config.toml
head_dim = 64
intermediate_size = 448
norm_place = "pre"
qk_norm = false
tie_word_embeddings = false
init = "normal"
init_std_o = 0.0
init_std_down = 0.0
learning_rate = 0.00238
beta1 = 0.95
weight_decay = 0.096
decay_fraction = 0.684
final_lr_fraction = 0.05
train_tokens = 200800000
dataset = "wikipedia_en"
Each number is 128 + 24 x the weight over its row's rms, rounded and kept within 0 to 255. Layers, rows and columns count from 0. The size above them is the row's rms in percent of the matrix's.

# layer 2 attention key, 64x224, rms 0.1, rows 0-39, columns 64-95
size [ 99  72  82  80  75  84  95  88 104  99 104 122 110  97 123 108 103 101  94 103 110 112 104 100 108  97 109 129 101 103  95  98  85  85  84  88  87  90  96  92]
[[154 146 137 145 143 181 130 109 109 144 158 128 109 100 147 134 118 120 118 138 132 136 162 123 121 167 158 120 128  40 138 145]
 [162 142 123 120 139 139 158  85 139 135 125 127 118 160 118 172 114 128 129 101 123 114  85 122 124 156 148 135 136  62 121 179]
 [ 85 110  90 128  83 158  97 126 128 113 123 108 109 109 125 126 143 129 124  78 163 139 137 112 100 150 133 167 125 110  96  80]
 [134  88 167 107  91 124 137 151 141 170 131 142 106 117 102 119 142 168 154  99 100 110 112 125  90 151 136  93  83 178 122 163]
 [126 135 134 132 143  94 163 164 133 157 122 114 138 152 122  99 166 125 130 141 141  85 169 119 105 137 120 106 143 150 108 133]
 [123 147 132 122 138 115  96 146 129 120 135 125  91 153 178 125 135 108 119 142 168 131 138 114 104 110 120 175 105  89 117 101]
 [117 120 145  90 148 119  81 102 121 128 107 103 100 166 117 117 159 136 120 147 102 124 119 139 147 100 147 129  80 135 140 133]
 [113 145 100 142 106 137 165 164  96 156 104 149 113 159  64 147 140 129 155 133 103 130 107 112 157 134 116 117 160 117 120 103]
 [144 109 120 138 114 131  87 152 122 131 140 179  82 148  91 110 126 156 171 103  81 110 110 114 147 132 128 112 104 151 120 132]
 [150 126 147 135 121  91 147 165 100 123 108  78 104 127 137  96 135 166 101 119 128 140 138 143 187 152 105  62  92 134 119 147]
 [122 141 163 130 117 174  95 112 112 119  94 141 121 127 111 132 110 121 116 116 118  99 123 126  98  71 148 139  82 108 165 129]
 [134 123 156 151 128 115  85 146 132 142 145 105 127 123 121 109 144 124 113 134 110 135 113 135 185 138 105 151 104 143 150 121]
 [110 111 127 110 132 136 111 128 101 104 172  70 120 137 163 121 139 146 108 104 119 137  95 125 153 159 151  99 141 159 140 127]
 [134 139 100 119 126 132 128 107 102 164 127 145 166  83 137  95  92 108 125 107  84  77 161 109 172 120 151  66 115 122 149 130]
 [113 140 133 140 121 130 105 146 113 125 150 134 125 126 123 102 133 153 103 154  84 154 123 123 156 127 148 119 140 149 162 118]
 [142 123  71 153 148  90 189 121 119  84 156 154 142 124 130 165 124 110 112 168 137 151 138  92 160 164 184 117 164 139 107 131]
 [144 143 120 130  88 107 132 114 133 136 133 175 187 130 157  94 140 102 153 111 118 137 157  81 139  90  95 173 146 113 158 120]
 [127 112 150 140 107 126 117 129 178 147  98 136 114 158 175 145  84 138 138 114  99  87 139 144 130 143 136 121 131 135  92 155]
 [104  70 122 142 128 128 155 128  63 120 161 118 102 151 138 133 125 151  97 141 129 117 115  87 127 111 104 120 128 151 129 126]
 [112 126  88 161 141 115 181  89 116 144 122 132 143 111 108 152 175 116 145 138 140  79 133 152 152 130 122 151 143 154 112 121]
 [118 133 153 123  90 114 113 166 136 124 101 162 109 126 126 125 133 119 125  79 106  98 137 119 116  71 104 144 121 118 108 123]
 [ 82 135 109 146 120 133 126 118 151 102 147  74  97 116 133 133 128 125 152 125 128 140 141  76 133 100 144 121 113 150 133 110]
 [142 169 109 116 129 139 129 169 157  95 129 159  83 131 135  99 128 191 146 126 186 109 123 123  94 129 124 115 108 108 124 133]
 [112 158 185 136 139  87 139  96 123 122 141 170 132  79 111 103 147 155 117 135 132 110 113 135 106 165 135 137 121 121 165 109]
 [120 114 148 108 146 131 121 139 131 156 112 140 140 129 143  85 123 165 133 109 124 111  85 167  83 161 124 123 151 131 133 113]
 [106 120 103 111 133 124 132 112 114 145 118 153 142 138  77 163 123 154 154 141 101 150 108 127 131 127 150 132 114 133 116 146]
 [102  71 141 188  85 112 139 116  88 140 125 101 150 137 107 148 123 109 120 139 153 128 124 115 146  86 132 145 123 144 149 124]
 [104 132 133 169 166 124 175 131 108 103 154  88 133 133 134 126 172  87 122 126 127 131 165 132 142 143 138 148 112 131 109  95]
 [154  90 104 111 127 133  89 115 126 141 110  75 155 117 143 117 176 136 116 134 108 179 117 141 132 116 163 106 143 116 155 145]
 [ 88 138  93 120 169 105 151 107 150 106 108 151 141 135 135 124 141 129 144 149 132 125 155 139 127 110 132  92 137 193 167 128]
 [135 105 113 144 165 158 141 162 149 176 121  74 111 106  95 130 145 109 126 103 139 143  95 123 162 149  97  84 114  96 128 129]
 [134  79  86 152 149 102 118 162 148 125 107 117 143 142 140 187 118 148  97 146 138 107 124 137 143 104 157  99 129 124 131 115]
 [153 130 134 100 122 130 159 146 141 153 105 107 118 149 127 183 109 100 131  90 166 103  98 122 124 117 123 156 154 145 133 138]
 [124 133 140 111 123 102 121 145 157 178 127 110 117 162 131 140 125  93 155 104 146 123 145 136 100 100  92 111 126 132  95 162]
 [128  93  97  95  98 121 162 136 135 148 103 124 130 115 100 163 134  77 153 156 116 106 125 113 103 101 137 128 120 125 145  89]
 [ 85 105 131 153 103 112  94 146 121 129 140 156 126 130  92 148 130 156 117 101  97 111  89 142 171 127  93  96 101 142 143 149]
 [ 88 153 155 130 153 128  65 113  97 109 113  75 117  75  93  85 153 153 114 127  94 148 108 151 187 161  99 140 118 147 157 147]
 [ 94 126  89 137 109 140 131 160 119 181 163 122 133 105  94 149 149 153 125  99  94 123 151 129 121 173  89 127 116 128 108 168]
 [143 117 101  91 136 112 157 146 160 147 111 115 149 126  98 141 128 115 139 121 131  94 143 144  68  94 124 143 127 145  96 125]
 [122  90 128 136 140 114 131 151 110 140 122  94  82 109  88  85 125 169 140 133 164 161  96 131 120 133 127 101 130 135  85 130]]